config.yaml
num_hidden_layers: 12
hidden_size: 512
num_attention_heads: 4
num_key_value_heads: 1
head_dim: 64
intermediate_size: 1536
vocab_size: 16384
hidden_act: "quick_gelu"
norm: "rmsnorm"
norm_place: "pre"
norm_eps: 1e-05
positions: "rope"
rope_theta: 12900.0
rope_fraction: 0.5
qk_norm: true
attn_scale: 0.125
bias: "none"
tie_word_embeddings: false
parallel_block: false
init: "uniform"
init_std_qkv: 0.038
init_std_o: 0.00776
init_std_up: 0.038
init_std_down: 0.00776
optimizer: "muon_variant"
learning_rate: 0.017
beta1: 0.9
weight_decay: 0.037
lr_head: 0.00342
warmup_steps: 0
schedule: "wsd"
decay_fraction: 0.889
decay_shape: "cos"
final_lr_fraction: 0.1
batch_tokens: [65536, 131072, 262144]
max_seq_len: 2048
doc_mask: true
z_loss: 1e-05
train_tokens: 550200000
max_steps: 4045
dataset: "wikipedia_en"
Each number is 500 + 50 x the weight over its row's rms, rounded and kept within 0 to 999. Layers, rows and columns count from 0. Numbers have three digits each. The size before them is the row's rms in percent of the matrix's.

# layer 9 MLP down (transposed), 1536x512, rms 0.0422, rows 54-79, columns 384-511
100:544479602440539565417411494417552480511590512506537446519524520520555525474420530557412486495452522495505426449521506469559435447542532564433484526396488481562560493445529494333475552544418477494425521592504487437538610429473472458476526446508566438481483408473509419537507576586458578404505436520484521476506531474448467485625588529549578509553491461467473530556473434480458452567534
101:407511645518596607500500490549428459424500511508528459486530576462543500559381564610492551487509489450488520453575526572448479509513414571509496467520513443527566566460533488516547563450554478505469491553419586510480425599480576567460549475521546585477608486409455514425503489505576450457512527502557521376463498605516560496490495512485520434553502568562479585393512511496545554508494
079:510425500519455536535504505544572497532457476513537415544390545574430527503547434463462484508481454462569506508484472532500561535526502486533505467523513466480489510398549562477430533523514468538462380572448464516502514497461529460596469473465420489570473553508529505515500458564464532502537528463513441480468470498488574465476474504582520515591430458533434503457469530472611515448518
087:546425555528486529491534504542442488527535451504434522486529532466507512484530551456472542417527489541474501439524579530459497486398480452490518481491535434529504502513543492467474487513498444527456410487504603471486473494604511533606478533405450453601499517415512503453536500460539548488520520568553516516526569546500495434597519531527561495500471484550617590384571529542528579529475
087:560559481493541514547472469458412480509457550551508462523613542477528500472404544509450568511426485513449513527545582561465471506510565516479528512521448494533418375438464487485458561447536503478457486577589475488530507447490679522471511490474555626429483545562514433531546527529439626462540469528448461492447395532563549531570596438480515437472430523537501465475460504457569553569470
100:538501528456463424455557510465518461559538490498589507502457532434490535456533464516544438530500555514415473464511490507441581511466595464531502445541394475471438536497577572469550404474513545501474587479369549616516438498593455465583424503516533492421486521497539501556470610556473531450517505517430482457436429527543547429506439478461580551442440427523412416481539542431489479514488
112:523589567467554444528386461558403449532561488506573472493465452568551428543509421477483441487583522595536480578429476541515532472485421457542539514454534468508468581533497542478562528582486522471582521491447586486413566536485547491525453609530442540471494533469560448548513529454601381566462532538474552513362519371520459499471469479581442410545467602438451571474599429436530526524537
093:424410546491510608449429480457453486488534467484441590530509453496537412576453515551516518427509386534506406444465527433501493468520513413476438527460540508530407587541450389489547539513503448507439481429436490479468464543488438522410481536349514490456443517532501526498438544487463560553471485473566519594519594459501574531481453472362577518531440417532450441575561453485394444505505
103:474487526417525528663596461498582500478542528463502520522485520550493456494437465581527470463531429570534546479452533514540596563524468482446471510576538572510489521551481479562459552490642415421486515500568479530605541530579507566519525398526520454479512518460503493441453525493474502365574439480563507528488510493474493508450483464417599376520489500529466474509573468548445513421431
077:514461497506520428468467499605547560487463451422500558478496462495500510534478527450495559568417575562583450571469373468491478531475520537476546528472438618534552458477577481504504586491463512610536542454467458578505548433485441614415532504525372496545522500444505518542534421514460509553503448506456536527458506564468464490504571508483544533473538541432574558639426431632466507540521
103:515513468473500429438506511533534484538527488414539475492446548550525557525460434469449462546565517543472455505444452488482382474460524483413359459483532465538531395477388468452483526516529487458379536518497532524477429477507615469478567481563559464540429483469444569511512479478519514551603486504471492531396450490565508502598444428585511542517553433532529503601570491488516558510478
106:409522511615483522563505489507496578529491418432474483491508414431519522486519571570397432468498556558431542482498510532405519575461530446476498457456533448437488437540481553397494559598503446522475516565545568488509383600406501490477514487557560487542603356469542382490468522451433486473440453491527518533549525523545522406479446506580544514470436509468454472511543563452484469445461
105:375527445454558508541419565438471452511404490470509510451522476518486411509500431536452476601482489487528442475506432479512406550490541499429458487506477510480518507544497526509485531548459450533463506361550445564540496479470618512496588504365482501585427489496536485487457475515532516527639499532438554526517552528417524415444486517493524514597591439590577499401472498490505520535443
098:464636485590464510530459458530480393543537528463552494596474551534512460544626575510531515469466382486463520489373403493445485605509473423453557438464408525473461589485483499472552491493486496556494435516546446467459479450582536472391479415549423456479506447549503398453538485535502542509524493516623527470429449438490455507585457484516522570582492448476442519536465539451518454524431
099:352425495473525419616489383446548473543496490436454487515492438585517513432441501497400444569399488475522572472438588417476523449504383364491532515549554432522478492461474533458511504519485497459475462491539378532576516600453554404487478412449466489483520532470545466485506490529438514485535484495454410466568434451569462505475500557513449446560570459509479515497523463527543503515465
098:579450493499501498531571538552441501482466574486468475485463522513508457533490428525506576576484423489493452532522466507575524488500441450455524559452458474526456489454541462538467409551406489526375460431523493474585506508495586562558451533468517420592457504522546534514419490445562402490483525468455553547542552519493539506549459523547436456495501534513468367516509546438433506538509
098:521560535495482544543530602421525456467466493540579453470550481509521530536443495523493532471436344509556480413472488467456532523558406512525508477513495430539435421475520414549486492506444459486562456561479569583408452468591597451428523470450477529460471496511554421555464552536585477399423448550499470513510439421463518530509543560539519472521547583503434507564514496456468501462550
102:474415492504478484541493506456589536501496516487508534454480451547491534510599490530550566537495416546451496389531494423443510512520469467527504491414424483468418476552478515444564505527485425466565378483589586520464472510422488473518550524526449532567541615579516472455520560471399501488557498475513490540493476527509522459515461457506433403536570488539468560417506551596505496503507
104:499576452572545589486512523518589545505476512500474506537528510554534447600537512532538441474475484458455457483565498465574515472541542518424483510533563439523563511501398526503499520545490548373451530481540572541425539562473452518527484580584425525494472498572509459473480487529515567512439537545501517522493516535504529546495514523506614607602544532361403525489548552472620399412431
102:520454487448519539429476471479508445409474537441465578423463413504464482590493459412474460512450505459500496459523562573558376542540453528456440437587515511454432460470512463544506453527558463539425540489372544529441499555413611498529508413388472410513428572517517439415498542553414504519516560428563512483552485569503424446475492512533488526533541441478511403528524595524621547389540
108:541507432381482551470435455497498550390446582587544456499481414505570499440425500496538423525456514416483381442502469498456547470528485435450487427496515445579446592471359487506571489430565486467554507504570511514515482412542442524521458498486539575524521449498455434558467564490445460551492560526457556443558377433481433504482527493438465460541434442494523486578457513507479469598588
103:472539487496485394513359418468472526468621487419543511580498477397575456487536524573610601514491542493637508520566470476455537536348474485496433502537559506496438516415485610588576483530545446508537485467530477445564463507546497522560467461557476485542515538531437480542518485542446521476485404522466465517454466462453519490490379510468474548514560555485547512495508478451480514486602
095:556434541445547472520466555579569518489511555454518457506529525541421385513468565508555495526433472476525544517493465534531548536503536531509482403559529450469486624467546383469514516492420533523487472461555529525527433530532598466510446460464525539483423412556487489508404467581610528496468501438551475530520491489480451381487462592448481464498483435455568432425474478503484604446559
104:448411452546536492496572466522508460482448546522539487503480397521553516479537533486524539535540552418541509431603472429442471580532600517516488533486500500529506416540452490474497458505556607520483392593488495516531452509462563557497498447479420569501512471549519507426559502490541593631535527558510523593550486432467398494442477502487500547506508527533492493482468539436471487529571
105:537458567458494431536486587515461535482494486517501471419565542515455439569494504519490473509511434527437493533529486494429555585446552544528505542591445438461510559489555557510507586527501513545554542505523506512461576476569508510530509484575546471436653529479608514510581524481490421564561422526543521546467527514517513412501495523541489483453500494455393526540487496474414500517530
107:522458423565496490499468500555463466549667496538566454526521551523437444450494593520431492403479456565454481501442497505568452504540557682490440553501469562540523523440559511627467484506405559543404456465561555517507496489482574546513498524475459405529451534502451501478538510473491597506529522495562424487575412475528574580528533558480460483530402478436478508470511552454466457518507
# layer 9 MLP up, 1536x512, rms 0.0688, rows 55-79, columns 384-511
096:448391569481539484534483426456572511502449426513432618451531538529515415465471458523533436538492538515466546490380518467478526566435462558541467574487505549573523481502459443503481527507497493462478416551482515477503550507449494550483540556598502408546526448557596474526520535437470422485453517577480514470508491482312479496544531581607578562551469441453408520416444434480525423490510
092:443532447478504501557449457374547513510324527492520494415491549563508568557535512592514517539439498545493529528525483446578465540418511529387541468327459432566570549554517502454449379432527467445454471504488425477458507527445555414526497630521483456546452503506529431466495482510502460532398484518583551436485491473430496572543505529468562510542437441534479511545503435503356526452491
100:509495522418465608503550471445448447639523530533467556481442498468597490502603459430530577515456463670539528493563533513480462507518535427425501546396499476537538541545584512501509483507525432507400441630513548547474532553433493401541444539460505601491556566496507466474529528516539418481558517483486467527549545538398513499574562533539568519491474493520511511410533528496490545456526
088:485517471521544446464501455539424468490523524441516453524447538425530489494561509525569467482466525505524551448497450493438510501459516508557448501474456491486675487468507499534501485468530590566570503417473469484476409457472573452550548432414530440550415435452402538467546487473432448478445436502501523544466510413413554443418492536526332521489532509547489581406492490564572454436508
100:515441453453506437484523464563478421506568482455515502479503467492454455534395460476474522409494558459511554415491499512524484544444505379419497491471501561540472498552473502555494452513410460415432472520480500540480513559546499428487519507538551476595460434590533519500519507448523486399494508582474496510401485533536517472515513521502459389486453403510523536504446499515539509492517
109:478565514403486505458568426400563447526562406611508527460469450538514446506504515451515486551490463494475524517412501464507433475522592451484559441502528559491531513537564488532456510524421404429525502509557559446530478539477491471429523545446546534533425499565474509563485466490512445474495541551537449595392467516564442446579460469532436486448516467488491498541511440498463543515539
094:467444469495647485569448450502511536543473545504457442377592585488463450594541570433524533489532589477542593522482560483486561542509532547436498465519434524508390533384497467526432373479489599517516519495491479550488410499589543571569413583455539538524465466471512545526514487489431439380472500481498408604460456466484472475497478557498588466550498555493515519447547512496509533542573
100:540449510533460513590566592492491453539521473485460506522504569396543508510528527569586442527489547447575502489460501317491432539540420519491499509521524457509523540482512463499522524474552473504485466438471440467532501553527586520469569448479499485440470541577523504455484492450414412543442547529500513469482402464488462486524372432461427445569483532439419580547452464518461535446579
085:421457522469480536442541393503558517517533512515522548663519417472497461531526563523447513444508476455378460493543569540457475515551525484565451524474441482591547496510453447498447489439557490493518507517592548505504545488529513559531487445628503535495418423576513457416459601434604454507500414493575481529488377519487458564476503417521533454442409426508476506478548395456577508385522
097:500568478475506510507445385489452474414488446417597518476534427501496448519577452529583491584513513483426469478489544543595519586473528575503432461424504532470441534476554488500459417492495481501523606491481525500466529555583508472520477432500496441432505531514448547560493407564529472496473485553496473499521486461449526571476491466446613550427383549476503502472433495539598490449510
106:433485466548521419446486463449441485524539400483478647465550446492509514453499519581471440537496487518455510542438440408524431493481558587502492496479550478522451476420540259456486587562484443573522496585437549479498503553474457420574554392584584522446507480437478531520538442555505571427514450438530514523424513586474478561498521444465540501548543438535435362448520545468472514539434
103:521418497573603491499527524449518446562526481502534464453489524530502527502559562550486456523475446547366580453473591459510474449487438496488467528485509471563491577497464466513496509558505525558456518494490466443478544446451439495459548537465614522428501494443506529466375510458429511466579404548507432557532528548467453542468530415583501432446505562463504499461439521543433577511421
096:501461490488503397549509492518448545407544508469579574471533422497505540507471472558472528495526529420549382479588515576500548434422521580528576533422565520440488493557443560525494526480502544545497504455412547459443493460493527529589527491468470401520411437504549480536509406535480483588436529529488480576462519557486463578560488441449510452499432537506472489449440475597464436463438
096:426465532590570455503500579569555512591488487518473513572471474504478507505449596466528493487487469431518470411554479435564478508551396552471538515466562546602496506556516486458519468516542534459442521432546441442423591497571510524458472642502503488577487446442481549522535512487523548533474367521409427470622468426575511543494455490545473385513507449551444455537500568492495484552555
097:503528497504458598488514400543572528341524607521525591467567433458479474510621516494458548499472411508501494484478567505482475468498544518478546533574477502500493458500432447435475483492629536454480461412537607471489465547477521448542497493489486470480499533503435534415570514477591503562555530518517498556419390463438556503505474484427501472488416532471487503458526470567523492500458
098:472441434496535545455453511489520559493573492489313416497479480432425526500525490424461521467459373496542473506509501438423511508571556534578474516442446466533457470480509553493556496481445490441529405550473428595550483500500546455419519550472457500435473570418506542420533458438491483508518538450466428514517464514435494459490487501491514468462564507459537542470502525472453485501514
103:500497409405589555463654469506481500540475590478507444475447485527428527548537510503494497513509469465524429524456456493510507477573417489358417458492478548476554486399548479611529469425429491450563535462550631440466446483588486486388461538451480457695532501536570580566453444539459586534303458472472480451522502480566537485511542595482465535496468484398506458524408479469508486479428
104:515471434552475451466510405488461402427520503461425558498529548499492489436478485497441493417521547385530429453435475533514480508485493539571539496546483499426511551349462548531458458528443537467419508458558546473475457473493478510574478491568530603480523554422533485512543408540482549514504510424393498537456526572565377532518458522512528446470525550508466492499481589457425534557576
099:523456531507572528512584520542499477464487487429472507465509463533443529523553498492541489558492471479434447495529416549520500425496585494478553537401488505582513555479402480476469560523554505495480477465497553571451630431488502495482474478769455485616615509457499515585457536502549512466513461510499519524504506582536520479515608482494404469448480514553465559488515446537489479551427
108:570531547496463439464544578500473467401564559417545490631508482539460470481535401611472462558407554525501483489471585474557436499480424496438581538532513520582539555461501466479486470490417453500429444509530580552552598553494490420519428470428462516545414478531571567571511482502491419485440472460539475505457476514458494506491528579475456449455546504516478508457500549520453454560457
097:467512460509438544487421451477460480469410482473419524533533577525636521436512607581437488645459537487517517395497590501459468467548434477498473386542610494484426518484580564476489555411512527528521488487537518430458541392472499556568574539511470402578513442583426583453598549607432388501400541462428587423430521468453521473490517512529391446466536530479458489498528422458477578461469
098:464495484487486534438500563524445587474491483537549514600419383527495497474567505422451425484499510472491533474552515470498485498462558395522505411475470504555521492450463496491488566345529516477483482448434500567458514523590467521478433552527414563549527456429493415473559499458493502521489541546548501513465530452531413482481481471562528393533491517540497489522484496532447477496433
104:553535500532537535467520540499541551478464581461480559408498530535502525460541484446493549571533481428531574516390470523491518460469495512481516498519562493505469494420517539502493557493516523507474530490551441526510562566534464536480471473454604462482487440492529502453515518522590502506567559455492564484448565477510435551461482507485497523474489498529573511586565453458576494467485
106:578408505590536534501497515450507498482464462551434600571472599458573540452552592420463399509430544551540692538513409514434517517510529436484572527527506544560525528531478450597516578561461535517390501507412620545484476544497523500594516577490430497452555489577448501488533474486490507535439533565538524541487533502520491526510437588513460407537517485404430534574431472553536501563467
107:543456432493524473543469506436540457532394541450493507508515453419476525471423412511513482445548510564501500489523408536518482584484542439493526512384614558560473472495514532478480501542457538528487521450515474484456504491431255506537498469531437450558558585571402507444548532553409468514527476495396534562540484542534545556557599516478394462469556497531576512428515369533453555490522